config = dict(
    head_dim=64,
    positions='rope',
    rope_base=10000.0,
    bias='none',
    parallel_block=False,
    batch_tokens=65536,
    steps=4297,
)
Each number is 128 + 24 x the weight over its row's rms, rounded and kept within 0 to 255. Layers, rows and columns count from 0. Numbers have three digits each. The size before them is the row's rms in percent of the matrix's.

# up: layer 3 MLP up, 1536x384, rms 0.124, rows 283-328, columns 0-95
# down: layer 3 MLP down (transposed), 1536x384, rms 0.113, rows 283-328, columns 0-95
# gate: layer 3 MLP gate, 1536x384, rms 0.117, rows 284-329, columns 0-95
up283 104:155121112118105118121124137186094161103123135112145109168093096105106161124154128173124120114132129121134150127112170191141146144167134138097166120156124151106125181143100103125143153156167107108145135130164150125136127117124084101144110105141150111120100107144139169087116115143108086106
down283 099:131128171136151117151140183089109126068125153070117144135127132085088134128128103129127144140164155111106118121146124118114144162143153113158140113115114121127124094113110133140138088154123129121103130113139154136141112141115142105131130137138107142091132129126112115163159110128115116106
gate284 100:108066067098121113160108103156144104100133113156139177117117143116121171117141127123095151108090119109123159184169148154123102124105147148153144141156113151122144120162160112164154092156134120124089139102130159131086125112107142101118160166137136161116136104103164103136139142121121144113
up284 100:154184171153142129130159146109121125139128130106092102104158112077141109152132133119129100112143134145148106068098138080104142149091105126115113124123123141142102125111117136127103134119122172129133129184134101114141121118145086151116084100140114070115132160117094136134091134135114127146
down284 106:131101119109132142118125122117143104114101140091117129169124169139091118070163156129101154146154149136142122158155141141139080151142127135141119109142110160146142092151163119104167052170120114108111169138109160144148142100076113116134140138136135143117119104093125120093139145119132080172
gate285 102:141114159130107132084090154137137136140116155165136087154104121128160117120124137067130138068132086133112135139081162142120172160098145118142161169123114134134113164079111105132136168125137124125127147160131126113151115145137103133143133091090125154105125133126129142143107155147123117176
up285 099:145082099105125109119140162140108139116092114149120110161129132149128145147125126086081166132141125165113113123100154158103100142151090070171118163140129100156175134097145083114102171117130105111148099141166153128163114128161122156145119087148151142168125084134131185129144144116087132139
down285 096:132131151110117168141115094096171111126148160106128165074168107145150109168132154172167117112098148117144113149157092135146104111115123158096104087125115161131090138133124146142113120142136129154116124118103114115131131106154112121116093141119123120091114177081145097158135140098167123129
gate286 099:124152113170112151153123106114143139151157136120137112151140103191128122116094169115121092123171099138122119149163105111132170111127137114154139120148132115141140161136098167193113083125103136096145156114123147154079165130112095137101148115147118088162102156112140088136171154166111124119
up286 098:160139135112114124124132141102096134158122154121168181134122142164093125120109156135121116116151077127128108176152088168140155166104111136150135117138115101169136146097126109138075125163099146126128167162124091139131125114162143127141174154097108116151138108141079096125167159148107102112
down286 095:099107133135137116138096137153123140127123120129137075090160085142099105128135088128122122137105136107163119094130151082134120091182141099102129086109123163076109146126115133139183135115162097101140111089131133115116167156127128144103129107143119147106131133122157153119089114058146102142
gate287 101:117141134114103128151133095121180143153110079089121109119121114188106098153153108101097111114169117149147172143159149124158127121098121137149110133191142136122133179168132148113161107148172125110144146095111124114155119135135115122148105118140163121104117143097140118137135103140118153125
up287 107:167158113139092123123119114146152099084114100142089113105119119111142127134101140130111151129125171166130139166123120155092137086118131119147130124117156155163102123124188147119177147125124125112121124100132130133151182131123108092136139105155085148106111137099153137082178077117104147205
down287 105:111119090132160131072156153077097141127142138110126151124165102130151122081153126112157107113125109090119118144185156123144133104078080144151104160162095161141135123108110108110152140127176120137143094137115122095127132098117135111138144168139160137176140138114121103113102187138141105063
gate288 098:131116079142115130102132135158086162148107113111143131133153177119113096141126134152082136093104135151105122173112150136103143081148111138119147116154115191095138151143128125148104137136127138124133119145136172142134127141175183152161122124118138173163138106129119135143158136105110094133
up288 093:127110088131119145127185094120109114095126109178093121151136123138175084145147089152108154093084139120136140132156124092108149145127101094127108097127114122098126100101131106168135161119146137141095124162149117119115117117144128113173135149120129110134122121115127129146176095139124116154
down288 102:112132125131123095116089139172105161178149151096146162150141180107123130096134184121118107136112111156090138132122114125117130123130111159127157134096123174111118170164132162116131124136132114124113108105119124149105118117109140166151111095130092130103149137112111109139119150116142103143
gate289 101:099136135161177146103109153100115137164109153143110142134144139141128114107124140115137144141091095154096160133136127101147142131119125082132134105095131140137073117076129096136117070135102098079138119144121150128120155156155120136128128139160113150163119134172095160138116119113171157126
up289 098:136152088102104127113093111138112125146120097104152112099142097182118115159176107148154117129150087100158097145122118192133117147169123162140144161138102110143139131162157102167132155144147090175162131115114122104093155122116118069125138163122129129063114171119162113164091159142147089093
down289 099:114104132144123137100167154099078138094129124107136160156113119109173130109133142132132146127076145144146146093119121122132108131110130125159153115144144133125106122137124110108115136138138139090076101129136140118127089168124105154138132074151117136174142096126120135101145152188119129153
gate290 099:100086164100155190147124135125113109135112116078163152178125129158132107167123182145169146115107148136127141123134156075108128119168118143122128135131190127120098144146135116122104114150102170134110099115134119115102135085103098088094099132115127105109154134161126155143103108102156146103
up290 098:089097110146108098081145137126147136128101106118143155146116172122114135129150166132149167117087132117150123132133153113147117101131100144161120161163149102095153166111146085124173151117146120142121142115107154119107131155101120107180123148148124115098140165131146114118078182154140127099
down290 103:181144132133084150149123102115129156131144114161121104133148123118152110147125088128104155153124143135129132143148129161094120143150136138123135132110121123125120063149097117111113144147092111105150135155116127150136111126200165132087136142132140150150129125107100096145151126104166118148
gate291 103:105102128150117147133129067132129105130118095088158129144116106127147134102153094117111161109119097146137135163157178098156143163126135131139123144151147150117151145122140120123127132122152144144178080142094117084087154137168139112088102132143175117123141207106159132095120160111119148119
up291 101:112142132121158196100159145123105109126127138129133118109142165119114123156116142105091087157134113116149124109119089125156111133117185111147122162118142106100090130131112142152179113117104131130104131086082174140078121136133108145074114126135173126108133160150109115117116118188096131094
down291 099:126155126103109081107087165128168114141097164125164139125149064120117138129146151162141093119139136161151150135154136123104134129127165107071110093136071158136134116148117108106078166107118106149123128148179104131165132156114138139145099145107114114106116114124104160117175096113142120157
gate292 102:130093131103104128180180154162119092139145100155167124096095114112086132146146156139119153136125117180133147101150118171125171154119111148111136146125134125137110183144137106132121088174158131088102161135116151127142126177132100167143128110118180149144096122124134148172122123184149170118
up292 099:105120128139095143159166082173136129172134115164192144101098145155112149119113160136114141148139121096115115168132107153125150112095126133118111148133109130124173101128105136132095167159159113104060170153130118149127143155157106140146085085155147118135115059111169111124121138128142129133
down292 099:189119143095154130107112182097150102091140189138059111152136097110152133121111104102146135151130110153174142118103158097106087129134131096126160085128140101145150109153117134125105084108076108132165132109136159100131131102116157104124153189113098158172153198113106140144139122154125159100
gate293 099:184138100152132146109119172126105113130115144078137102130184105101145174146116147119126112150124140135090097137116095115132136107157147115140086080109148129161091139088139145120114164143114094137175114129121156137145127139080133090097131136102116102152137135130073119104143119159099154110
up293 102:111133128096115116129135081168089132150138124128092175136107143124086154108136142124147128123124119145155112134164103100134157123135148190133126153124141123157116152127112091150104103159102111090129155147146152109114109164126150128118145143169146125132142147160147099144103106128119136180
down293 107:118100098142074148104145108105133105115158104093128090148096102113133110128084111128150101134125129149124094158116138159131120098082165086112142153116114164108123094130147126112138155109136165171107078108126129163146124074120093115133087085146103136125128093169103132127137129105153126074
gate294 097:100162137129134158127130133114160132139131088109150111126115135138141171107110117108114146129108119128129093177096113158141156109139133079173127078148120068101112130131113150122147142160189160088148170137131134130152118121148134165145114109160124115146111140138143128138120111098125131143
up294 099:115128143172124143120108126131149140126129130128106135158094159140107148120134122146115135088122114080089097133124120131145160092083145126118148124123111157149134139119129119138160117132136129111173181141106112120138112078110113172138155118143097111134128136126104105141164087069115161117
down294 102:162133168071111148111150141120134127133096124117133129114119124111158113146121103115108093160123138152146144091132131122125057129173122146146114151113129110145149176105109130136134154132101131112115091117136147141093159183157182112107128129070143176102138118107158130163108113122165143138
gate295 100:118127124087127130146115151146102154120085156103085124138114138090108111098118132138138164147155135103151086159159117149149110114149145092104132144134117165082140126089097169107203128114131122115153145096127157124142091132142177143122152146133106138119123127103176144200110137117106089092
up295 104:157113119199132104114119090090114107144163135120139120122097161150152134148137136126091102112134110176124122078077161119097145147080134165147104082126158112147099133145153090116101122134138095132101136117133096116131152137121078106120116138116170149128127140115088102045161096139140147156
down295 103:169152112128102122148130189153136128126126098140138147105117159112128144062149156105129145128137157140160131119126089073103137144128110124110156124109105118090113132116163149175118109103206138120106110088145131099107129145109128131086141166117069117108125122098106141141127124156136156157
gate296 096:107088110118088143150113117119180113157158143106124127145083113132078129114162149119140130148132120108097118107096120149133173133172138118141154126135132104147138105106140067108170129093119132163135129103114126102141119147094122171117134103100193124094127138099105103139104163148157050101
up296 091:119126144120115126145134134111102141091127096145089120113127181116134100145141132142144066187132158164193106105152144136096147136105169131116152086130144172138135160146119152117130167159130133127127156126107142117122145113110169107111117138125102136145155149163149150189108117154149160156
down296 090:159195108147130101093128139156156153126102101106135116149126129163122146091121127104107134117154082171103154136111147135121114133110149085106112161180165107112142098140158097134098120145094143062098109142117170176134156130111090132119139113143101114113122090137116117076163151136117158139
gate297 098:127114126150138111125123107139135177141155155155107122108122154187124107079133100142142130162155144134137102147151103161154109130121176133090088119142147134125133106097112173131103136108125133188092169094119117152143135135077173115124116117142158120101144108117146091097143139106107145169
up297 099:129122154166129139151135132137183126203123143130151139091133108115089107148145099113111129162145148153152124163130055158148110133100165144080164123148133162149099114141080118110127128153110118146104146110107156113098151149110119083108081117173149140113156111121070074145161102089130131154
down297 098:108105097128166152118081146107134099105126096117127129109147134137159147175152128127124158080147108127132123083099175103094166165112122141168105097134163086115153137105148177158152118162171174130146145124120122130137111114139156150119160098082102143130117163175155162109107144162116095068
gate298 100:150116147114098135115128134136154139146135121181132121119168123119136158096128127140087117114123107124138110160119144156134144165099123088123130121089156158137146117091167115124142121119127130094159147115146161120159159182106151141133090151140143122123114113079116099140123151137067138167
up298 102:131130085134132122118121135199144152135147102137129117161141139148111096110155160114151162130130115139169132121143199156140149134102151156116158165119116172103146122172142120151104145126195153145134182115115097099184103133117161148120153106123102115176146171167105141159100111139137141179
down298 104:161133141112107126130130178130112130146104156114167134123136107142154138121103150142134096091150106089134149130124141106086103137094159102138132134135147149106113113100096139150123128101102121123135115086150167121067184121136175095143128130117148147110128118107121128113145127131108145083
gate299 098:126109204149139195117142159144125151129146108122110176143161147132146095081093139098118136134081169135081142107117131148084126064169128140078173181109132142116113151133107126160097097133128114158151180122100143162097133107100102131130109143109150114108147168096160126167123115094135120093
up299 090:108130125139146159078156190140078143122112103119134122089114144140107164129119116121111108127151163114144129089113145059131161105142169165111127107126146117100144138160133125168112106151139140097138137067128130147153121180105088135134119150103149079119143115103107168119150137152110165119
down299 098:173133125126136093117130083129143113154131119149119106152131148129134120134108142133127148136137087150136123137113111185125111173169068120126115146107083115162101091097138131108162150106114158105139097174144142102083166101127159100143131130143117127133134147141132104124126130135157104157
gate300 099:141147127146132122169164158149169142106139129108125143134081088172115129117115111114158115133108125102143099137149089133113139145150118117143119143150103132148129129119161146087108131128107102102122166140129170107134159092140131172121106160116100135112125070119103065103137117130135159134
up300 097:143159125113105122138156115154154131090138125120113160106081102169118130130111139115157104123088126104125102138132074139108130125148096138125105147122091153133128113106175121095105141146107097129150153101103180118108165118127158149109103147116081143079134087079103095106135125135106163150
down300 098:106116122134120107096081095105103145135114102141153111125150095108098129138133131166084140113108138147103140138156183133109157094155124130107159105114164107069109138141074135139132120140149156132132091116150129120104127116132113067144105122123166129137179150141136145137110146140168089114
gate301 096:072114139121155132118135109135125108149157127147133103116126109133112126094143153156139146155127128129104122171158108098148130106086108158113163114127168149116151103105178147117141156139149150115147156088117134121124125137159119150113124097161122114128127097121123132113138150121127094100
up301 098:178161125118111089122121120133121125083127122101125164133135166128152119128118134080117127113114136103117154064094144148112141144152146117126127174106114106143099166147066131146136113120107089133128126185131135133145122119109135134124118185112147132156130142117099127143146093129116149122
down301 102:120115119113134155121110138169160114140169136181150117075131122124139161176173120119110118142113157121078111147093116152147077110126127147132145126094134128109157100138157119115127172120151142141116162087136123122114156130148132114109122100132117135113139091141134137125118150117131101138
gate302 094:124107137158115132105139104095107084127109119152156111139150151146153151115115133111151151075177133129095143109133112176154159116146137167134151113149110145125103114110140137167134096161145103145141138153178168116108156126104121119124111125095131129108096126130099100162152146162139112130
up302 090:119107149173133114094137108131093097098100109146182104120127133148151143105119138124124152090131131152094107132109134159167155140160095137133129090155098146112093120093167153191130114178145116132161159180144200133106151118115117129127100130100132113095120118115127131144149146157154117131
down302 098:138169132163146138115144127169135109124133106102094160119099135122067175125135102112132147126118112130119169141136131114124133126158100117139087155155127100155136140152134141130089131092095108125122127132098101115144146139138148101109218127138153140152105135138165119153143065125145168129
gate303 098:092169113135147105143130131120122138109110168130136113134185107105137139136131093100098058087114099073114141107087137106135178132162142115133135174126108118098113099121085162119123145137128110123144127135135163129146151093125113095156110137106106140118129106105117097165136121129120132115
up303 098:160111140101133166135081162126103109149155103111139151136088158131144068115140153144115154150109129132083131136114132101156129104135143120109133114151143150152129141180158129124078101129091134134142118103109111163151109104151184149119119130092120136128150135137138147142116137129173087096
down303 092:114103121163110146123181086116142155136127124140118096133139112122107144160132100148076133109114112132177135130164128114107142151128094110140094133134092100181107107088113113101135149137125127129090126139137147141118171184131053151129141115155108127097104143118136154125154097098088146135
gate304 095:135124113120133129100131113111156125183088142129156166165164110107085111114148130130109128141133082156113124142135118126119149104141125124122131138093131101145135111135119132118150141136155115087071155137147135128130118123137131099142122115114130133128144162108146113113180108147132154121
up304 096:099132105069114136094144127177107141155123195128111159119140135143108123105136110133158149118137092119157122125159094121156134107108070073143093131159096098155080132133146129136138139099136139095156139121136130149133109106148163130122173111134161118148100161110132094127173118099149151130
down304 095:114104148171167141137133129098142151108112098085139108126113073127131142120145144133137126152115127132134143121116157165155160147152153163155155118127118177125136118139112137124113111144144114129129131128108136153183122144126102117177062154119110134117153113117090123130114106121150083098
gate305 097:121104036198123125124124136128154116091133133132123149143139094131152137154146106114104124115127100099138124134109155132131119071116132147142115135122125141129172116137121117120124150120130114163135130147144130108166157147136123093148151150150139109117125143162113110120123115130140124136
up305 095:092179086142144079131145144190118157105128174139099116065125099120122167141146118137116105142136116173093123128130141145104145170120106128123119153132158117083091193121148141139144121187125136114111095148106117138131112114144152130139127185090113145133103159167109136132156078145146150115
down305 097:173118148146117158114084126081135119104113088147118158165150169118161134135098138121110152127141138080151133139131170125104149083099200136147123124121141131149132084123116096081130159135143106173145144121134132119132115145107106116120162171103145108143160125110111127103099192109124109154
gate306 097:081179130093156142149130135151116128116090166117126134115149122054132144128157135134114111110076123120137174109102104103172165116147140098112118137118145068147115126125126134126160168136134068139104098125123147120153124111171125148147105124093104145124161155101123152158086131127118139118
up306 096:135127114142142142152122129134166144105139144108141186132096120146159128102119137125147152181077123110077123142144152174127148110150143142144131116101113122153151147166140128122138124159105106124154132139124156133145154143127149129156135131135113106132122174139062132110121170130143117133
down306 100:150090156137096137105123161151130132119150123144096147150134145099122126123110128110114163161155135120130118138119178135116081101139115180114139132122098171095157131110108142131130103122158172120150121129164151124125168132117122112082148158165171168122094089165093115128138130107127133125
gate307 100:118107133126125137154118141074155139159154096096162129120108152120145097078101157137095131168124096103108134097117118137111074121130119168127135172075150166102105122183073122157168106135159101130193148121143124149098130163110119120121119119094124128110098104099144105121134132134125173115
up307 096:105109139130122134160106126075145139143146087080176116104124167118139109101117151158095129156123121108110145114130138129123091146099141187122112158084151178122111119181057144159164124120177103138156166091146144150094126169096120125115116109104112129106123125105137095111142118127128174108
down307 102:139161109123136142153145194076135100112123135130106128126118118144115114125098074139152105098124128138158113158112186158150096080123123113120128083202150131087148087082168125107131126093107114117124132125165120109144113081131103118078162125141144100149122132113137150133153125140138165112
gate308 097:133092146108147170111148118106157139139099095177123147152112066147110149102127121131118131153137148129092126124089089146122143124105101128140107096112118121153142092120135138076135124157103107123112160135084128157112151129116130140105124100101163169099111110107140123113103097123121147175
up308 100:112200132109141127134091160150127125145109122149134172115116092153137142113132145136126159096169127155075148102128148144143117103100112085130173132158134114142116060149097127119110146133104131109113130118183150153148104108110095138191123147132086146133180143131118153147103142127133120120
down308 098:152054125141078145153174131110130095113130144069177109138076125090088129146133148124105122140093102062151069161088119117138160160124135160159115143118092130143117158115147134109150159136111117139128138144119092121094162184122092125076117092139193146144118133139095072095131091118102127124
gate309 100:079126141137118120096136095114125151146165130099127148102125126154153162132123103129124118084136149156141121148103083105092141147104118155132111069124136103116128117148094126109128116091152111144098135125176141150139141155117137139162133089137142141105154091127115164140196140147165076123
up309 099:159119103142129114115107147139155106154132133152152076152123148108118133098139144142108125168122137138136124106131165098181105108135150136131141154135129143168127145122159180101146142129127118101121108152097082073113126122159114103129108181122149127137119165135140099152091107110108191151
down309 100:143128180133119136124158108103143146104129145139123158113133164143112139163112104139169137119122159149083129139126059128113098134113099131145124121120133130132106120159111107139110106093151123163125150136199161189128139092142122144146115148147122095155147135153139132129135137094114089124
gate310 104:147081168158151167098143112127060127086085158131121101168126097145109112109159124138131170151143144113131099141158141101178112116120114086119135112147164120128156136111137136145081147116136165131148138138096134120129118160154117146123095188129093105119140116130138119116122115159076134159
up310 110:140114140120134114063137111154130138086122149142110149142111167128131140138103138145107112100131119123121121126087104114104126103184117126117128160136113092153159111126085182153099115111105135113139166139134130126155122106140117115131091177162079169131133119152123104158128135144114167110
down310 106:119115123124179101137129108151125128146154111107159123109108160135077145110201113123145134162145106089170117103075147136145128139114118149170091107172144134113134085108151153133098122160111072130157114130143120164116148116145113125108152140132203128140200150125142152163115131101093112080
gate311 095:143146131164153112187137128154149135135111164123131109123114139112118134128111090158096113111122119129123159159130155171115152171114115141107112151130115104093139115173138151137116161109189121109107137163129135096182104138108084110142100130140136152133124134178121116135174148133131125116
up311 093:119135108109118125108121154129114104163107080106157170128140126126186109143118187081107142115139097121142111127105093135106128107159097107097148141077119138106131133089166131129132146121111135158131102111149102150120131149147118117120089110128129160138095117110132128120090114145141127104
down311 097:210127139172163127128139151136110158145107136134087112121127153096157117075159118164117125126150132100126135126078127117129123145119151162099163125120142135107108103150122126105145144141155110173129102161100112128122100111084087116103165108154134146120123127105166134155143108107145162128
gate312 099:121089094143141125154125113089114117156156122113123122091143142161122152147145127123163150164138151115156127160118109132156095099105149159112115125158118150093137151156131159101140093122076125107168128102158153132087169191098149156133136114130115114117142099129119088160155150154113086112
up312 103:092046160141161173096134158120108110114132139101122125092145132143110150119171110137157134151205116175166068133148094104171118138142128146133127091104113161095109169182098115083128125160139159143108055102119112157134130147112087081150103152112173121131135109142145182154137122101132110144
down312 104:138183119162153102110113175134109116105095140125069128126102132149150136073133148096048111112109119095084089120120160115154140152144150155133160143129123089123116133090094134147069147114130186108160190116102155136153127141140125102124085100115096157128164127132135070092120133102143142136
gate313 107:135107144081118122118149124160082167138121118105176145152142163152112126147140117095129131142150149128116111141124110114151140114097106093149115160136136143105133162118120121170088131114125125176160087099150143126145106120135124141120120138137114104128133164155100152126125120114158163102
up313 102:173142122103137139160104130129145134177114105139136151115118084144144087144115152130151140113099134088099109094082175094137123151144106157144128125144131134151136139095148147104140122137101112106151161154133118113121128158124132120133078124138098159137115150122156131138114121123116076129
down313 099:146120113160147128164113157149135123120114152126118109084142134111139146147150138133164120160119108155110154130115151119118114147139141145137159121126087140119120119188142109115132113131143150099105138112150126132103116111140110101112193141145121080119134086105115162110158158129125133122
gate314 115:100144119164129117134100098127158146167165142114087195131156116141104115111180126098126144150135140122185136153147135166157149098157112152110109129105115176136121154115140155152119121171121115147156110127089107095090112126119198148143044133102135185132141121081091144136136125146141143164
up314 115:124120137094140143173130146085159168176107159157160151131156112101113142115124095102116108098106114133126122097099103143116115129152129132126155131145165118088119128112148087094127125110090153138090140115157102128144106087170111128122128139129130126162117112144137106121151140145131108142
down314 110:139136108173125140111155133133107153133098170106084101114156160153093105117122097131094133116141151080155110147155136175115129105127197111167145147136154106170158140148121146122097160102113093140136130141188159097110094140147128129091112103134129165123137115132121142146125139086135109136
gate315 099:142138113144123146119138101153121170137156128101162099119113155101155078177104081146103119104139098121113159115154106137096144109102145129144108139129183114128129137129109114148112149108141120164111090121144078162142088152108142123116092138162111122155106115164153118117122079157127094123
up315 098:123109109153086114124108164159155111157144118116146107163131103167106158129120133146133125163115149081083138127118119103119117117121157089147097084128129142097095157101151090130120144163137119152117124106110090138114133133125081113133166127146104127089130177078152127114168131194163117140
down315 100:170132132092138149117128106116127123092096114169103174132121170101088116113138151130141109105133123137208123137154103187114134118105090154096154170127158069130169102135123160112174072089142141123132144133141117116126120118141159136110124107119145112124084090207098118153117119082118155166
gate316 100:137167119145115122128150115153138149070168137097141151136133176136132129119124141137097176103109171118148139126127062125147096100141132130117142101124116126118143092156142126150122085112094128202147096073114144133131127150101131107148108136131152139098130133140111148107116143117144201159
up316 104:104158118147092140128151105137091180141152133111160162138105160158128141138144162095132164091102154103127141106149096145158135142166128133088133145150128148093163104151093100166143103139121159186158131112118078131135100102080106146145144179111106117087152157126131155127096139127152139143
down316 105:129114112120089116115141116102129149090147109137092136127099145108097119134114173215123081135162170148131101147122113141111122130125165149172119106105089049116090112107129165123127134117051092131115141124146151126114108079137132139168111108170119129118096148127106144153108152120106170160
gate317 099:179161110149171106126107121079124119128111180159137129149136112152110172154109126112139128144131140152141109154093179098136174127163137111112144111165101118127144115142123139138103156109131143089136099092110118157124137122105128147129104119146071135151129156069082147107097095135126083113
up317 096:112109076114120107140149132138153168144156142141150093083141144110170091110086099117149120125138117125139130117135118148128090107150105140121116111089183128140151143102101123103122103078138144120149142156136107068155150179138156119088114121125105140130105130113118145097176166096121170120
down317 097:127153129140174134114116105143085128098081146148134144174129116166080183163154146140108133123130147127138110115108161117159152133136133127134140129135079103133127131101130163114138139153110131136132159104117134190101113117107119122149082107105129131120157135134096095142091072153105097125
gate318 096:078117115117137121113144133148123151083096107144156154139094138111143127134147115126110121131091179151129084175125160163133110138181155144128088164140094148083183115128121142167122112109101110149128082126138127166174151121126120141148099123119153125110120158105112125108102147092143114176
up318 099:133092097181166129128121136119157123120129111158105101118163144154142132153117158139155129178126135139142135115168112085115117070164093116147090109095126141144103125076150102069121136141160175131106119117157138074116075140135127118127159148120143136118147169172094110161150127152121158090
down318 100:142146166045144117136102150141073186116125116096133136117109122130091130109162151119115157133118143143160147156105134147147148143157143127114167137138113106106096108122105132137175125150159073102111117143111168168134125128107104141102127145102136142106103104116115125151135139142102134147
gate319 093:117129142108094124135113167140092123130125122121145108117151113107128124131132109082127164146149113106101090116090147149159102156104116139094145153183133151143137082125160126146181114119105112125149126101115108126147136142105125113103149148094084150169140143140088138127137132124109107108
up319 096:135094112113159125111104136114169150118150125140137193161115141116141171057125109113136103135140087135126127095139106126102163093107129107105130135158150123129073128143152115159153166101131130103128138110114138138131134110083086109102123135136138110128118127121094125155137121124101105121
down319 097:089144178122080150132138112145111091146122122115131058099137120137124101167136140137141136132117134105122115121139131111110134134134156148168114117119087119120140141138117135122121128194145119098127133144166122108161132134161132154148101116115092124132129133103139163144132118122112127115
gate320 103:133164138123101177155127157102149106096125112124156137125094101163099121144128100138140148134091116166131144172129186101078112140161141083135141140149125142154129159138141126108117113128120088111127141126151162119129140129161109123105111124113169124102124104141172138162095131126142126141
up320 117:180143117114140117141175119137128115098121123122141126098101141178131127130111092172131168092118096092106129110119092107111123125159132140129135111094099053129141130122128102097167091136120111121129152081137163058061153115113064138154138129144081127132119100147136114125114116116168150157
down320 122:099117147085107152172154113132073141150152140165099189131150099125112106152141162117129091136114160130156165140122135150125183138085126124126143109105125137129136085112110143119101155127124151125131127136145123127134131127175135135141111110103139091136143135133121139138101112120134079124
gate321 099:132084097127097095131152124186128087127143134153095179159163103138142131145114090102119173104143111110071129108133179156136131148101165122105142158135119139105163095134111139163120106100122099097135113133116116130121127114176129090086170118117092152144130107133155156102153136083111117094
up321 095:063055142174157144169092129089140097160100186132115110093102146117130143157149129135119102142110103147163141123155121146120147126103171140143123102103139166126134130133132147078099090083141096124115106175106116148133132178114152152127150145135137113107127077117134127155145128114126135118
down321 097:153139137084111134156145168130134116076121096119121142147120097105162102142126176128148119157140101124159138113113112107114126082150101146119136170117114082147107110142136137104175149176118158123141155105149174109122113100101127118159096130149101124134116114115121142135157132094110091127
gate322 105:079116113123125125114107141131135085128149147157079123119159180050110142113098085082162126141161152078143095168086097150112161137099130125104128134128146183167052104173162141122131099149084089164089113115123131137134132121140115134118132131134127114092105118111064120108120134165086106158
up322 124:089144125138131127102106131129165111135163126112069102106186159090133116145104063086156104105124139118155129161095143143135134129108110122135121121162142143144084134121166175131111115198118096142064111131140106145119106150112102122127134108148111098072138104108104152151124121138121140176
down322 112:128167134155174151138134104099113141185158120139113101101150131155118139185129114094144153155115104125100132119123144130107165147123129130107126090101133124124114143135164156144099127110085136153146142156174099141186156129157121142130121103177109134128137117124120099144132153135137129146
gate323 106:161108106142119160193109133119120147083144114128108142099143144119173127094110137129105135134121181097109148127142123166135071099152116149142136129142155110127161145120098165104131095134075101118184115119099147113165163159143181108115139140138093111101122092113112132154121153116101089101
up323 101:087166150080098123150079124146157106129104137137149129101101112152168124114144209138142140115128172152098123066091080161091170132125155132102101140118155152128126163180118114109122114167125146150142141088112137117135095138121138125110085101117119141102119139113121137110115160131156132098
down323 103:143140111171157126171118149106136146138135097143113106112189136125165109110101103092143119094125148112093123142136175139158134124103111128102115150153092091147119091099151123173152113121089093132127122132104145151074145119159169139120109141155109117143134120127131122127160164163138101137
gate324 096:143069149133113161134163161152169150105165111136135179129095135120150085110125116129101188121164154117106116161144111091098109132135139109156131112075120156140177129109135136098151154139106102153097129136094169151102138111114131106117116092105153123115113119082074170122147164101127131076
up324 100:196150139137136105128106173148159091142122124103108115113112134131104125111102104154119192134111131147149115156139110127112104113068136104114131120173115138106145120114152077122160159107166158134111161130166128108138124126141116104170145127140153131144156136131145118125099153146125102131
down324 098:151128134140175128112122101159088165124140093116136127101115158116091147147147171106136101167142131147134106111136119116136111155159126147176125138123141123146164147155116172125106135132112156107113084103102118129171152144163132154098111091145144096139170165152131082127154144169147135149
gate325 102:156095146163105156164090109142149146173177094131181134155089131113146110119138112175122128107142144143112156173161148143123166119115140110116139140168096111135132190147131116118158149131140157131163159096108145104097059161129132105121135125101105130106143163117123111159113115172117140145
up325 111:090086159167129099137113119134143070062139176092067168148090126078117105151123093150143143105157118161129098118151164131149136149154092146125133149063109149139166138127137149141137114110115128135126137088106128108146134157102117113121147128141122073120139155097128121107100128120117097086
down325 104:139155088157123156151145109110062132114127130142139094114154172077123137141094119121154126123126146094135151182144138163134149144127097111168062106137101095149110109082129151123134116132149099112115110116121138134113115148112096129155155128151207177140151106104123113140099136169105163137
gate326 093:163120169114126161125152135142121139146134112099115134143121108153144142149120120139159106144170155153114136112111163181155138118159126168128150092157114143115127124138138075099153131139130147113134156145111114122160138111115124131144154122141092131105122133130122107157136092106104094085
up326 089:093114099107122127113111129147102132105140104132104129082121130086098132104126146161096147116122132118161107157103124086095106129117156157144110148110154131124113138068128126155096092146118169151123083133111179121130126122140146188070102100156173086140176109151141120128119148191081136131
down326 092:143146131162122117117113111103156135134149153144150139122130117124146110118101137112129100118129108123101116131148113140170107125124098117154139106142118156114146101182118119125105175112130108110101138116147049099141127094108075072174121160116076148124078158128110097129139143105147151111
gate327 099:080154121161115167127118123148136113103125092155154116148156098119100139153145131142138146135124156114093121149161085139128135143113166131129110110117132154122115132098144076129107135147115126112094156080135145120131112160096102106110092145119142089133167123140137165138134126161172129121
up327 098:140125140142103124129099104149150132101132146128098132113107156111143173090100125151136121118102149136135126091169087138141160138101172145131107123117124131138146103151129146160121139161076115145153153116148177168110157119116113100192095125139083130119126070154114158145088143149146149087
down327 099:115093107082161118150133134095107115138142112111141145087150110085115093149129157077128133116131115096132133130091188115112092131121091148097129142113139155105111112118131130078155108143177118110141129104126119119168100121132167133076124112120160188136103162084127116134160111081116104176
gate328 094:126170144110104119137126142108093130124083119150134139168130156137090114103124145155098122122125136120116113112114118097134117134142150131121094104136144145116097147114114138131127094134193120139134144093152111158110118142148102093128107088131094148126133148131144143109126143121110129136
up328 095:157108142116136149135147125136160115121192138095135170085138089094141178134127117109171157116114150122159144118121157137097149152127154146123177158141129106103177097133132167131159118166077155085101099144105112104145139098098141142121131146104166121101131110102127101147135150139154138111
down328 102:108120085128084144148136093123157152123144112131138122085112124112119117123130108118156109144143134131092107133108091107138128121090111124150131090100121110126133114148141130097147141092175088153139138125131148121185098171104118114089092097106117170115141102147132132106145087095145101138
gate329 103:128103173119143117121142125129143155107132119138143124130130155085137118129144124066138134150110151126101119136117132168107123135114136140146098164123155145137098129179161126143130121082124159133143121094144119120127115138099146102134133126115142111110129133116074133112100129144155131095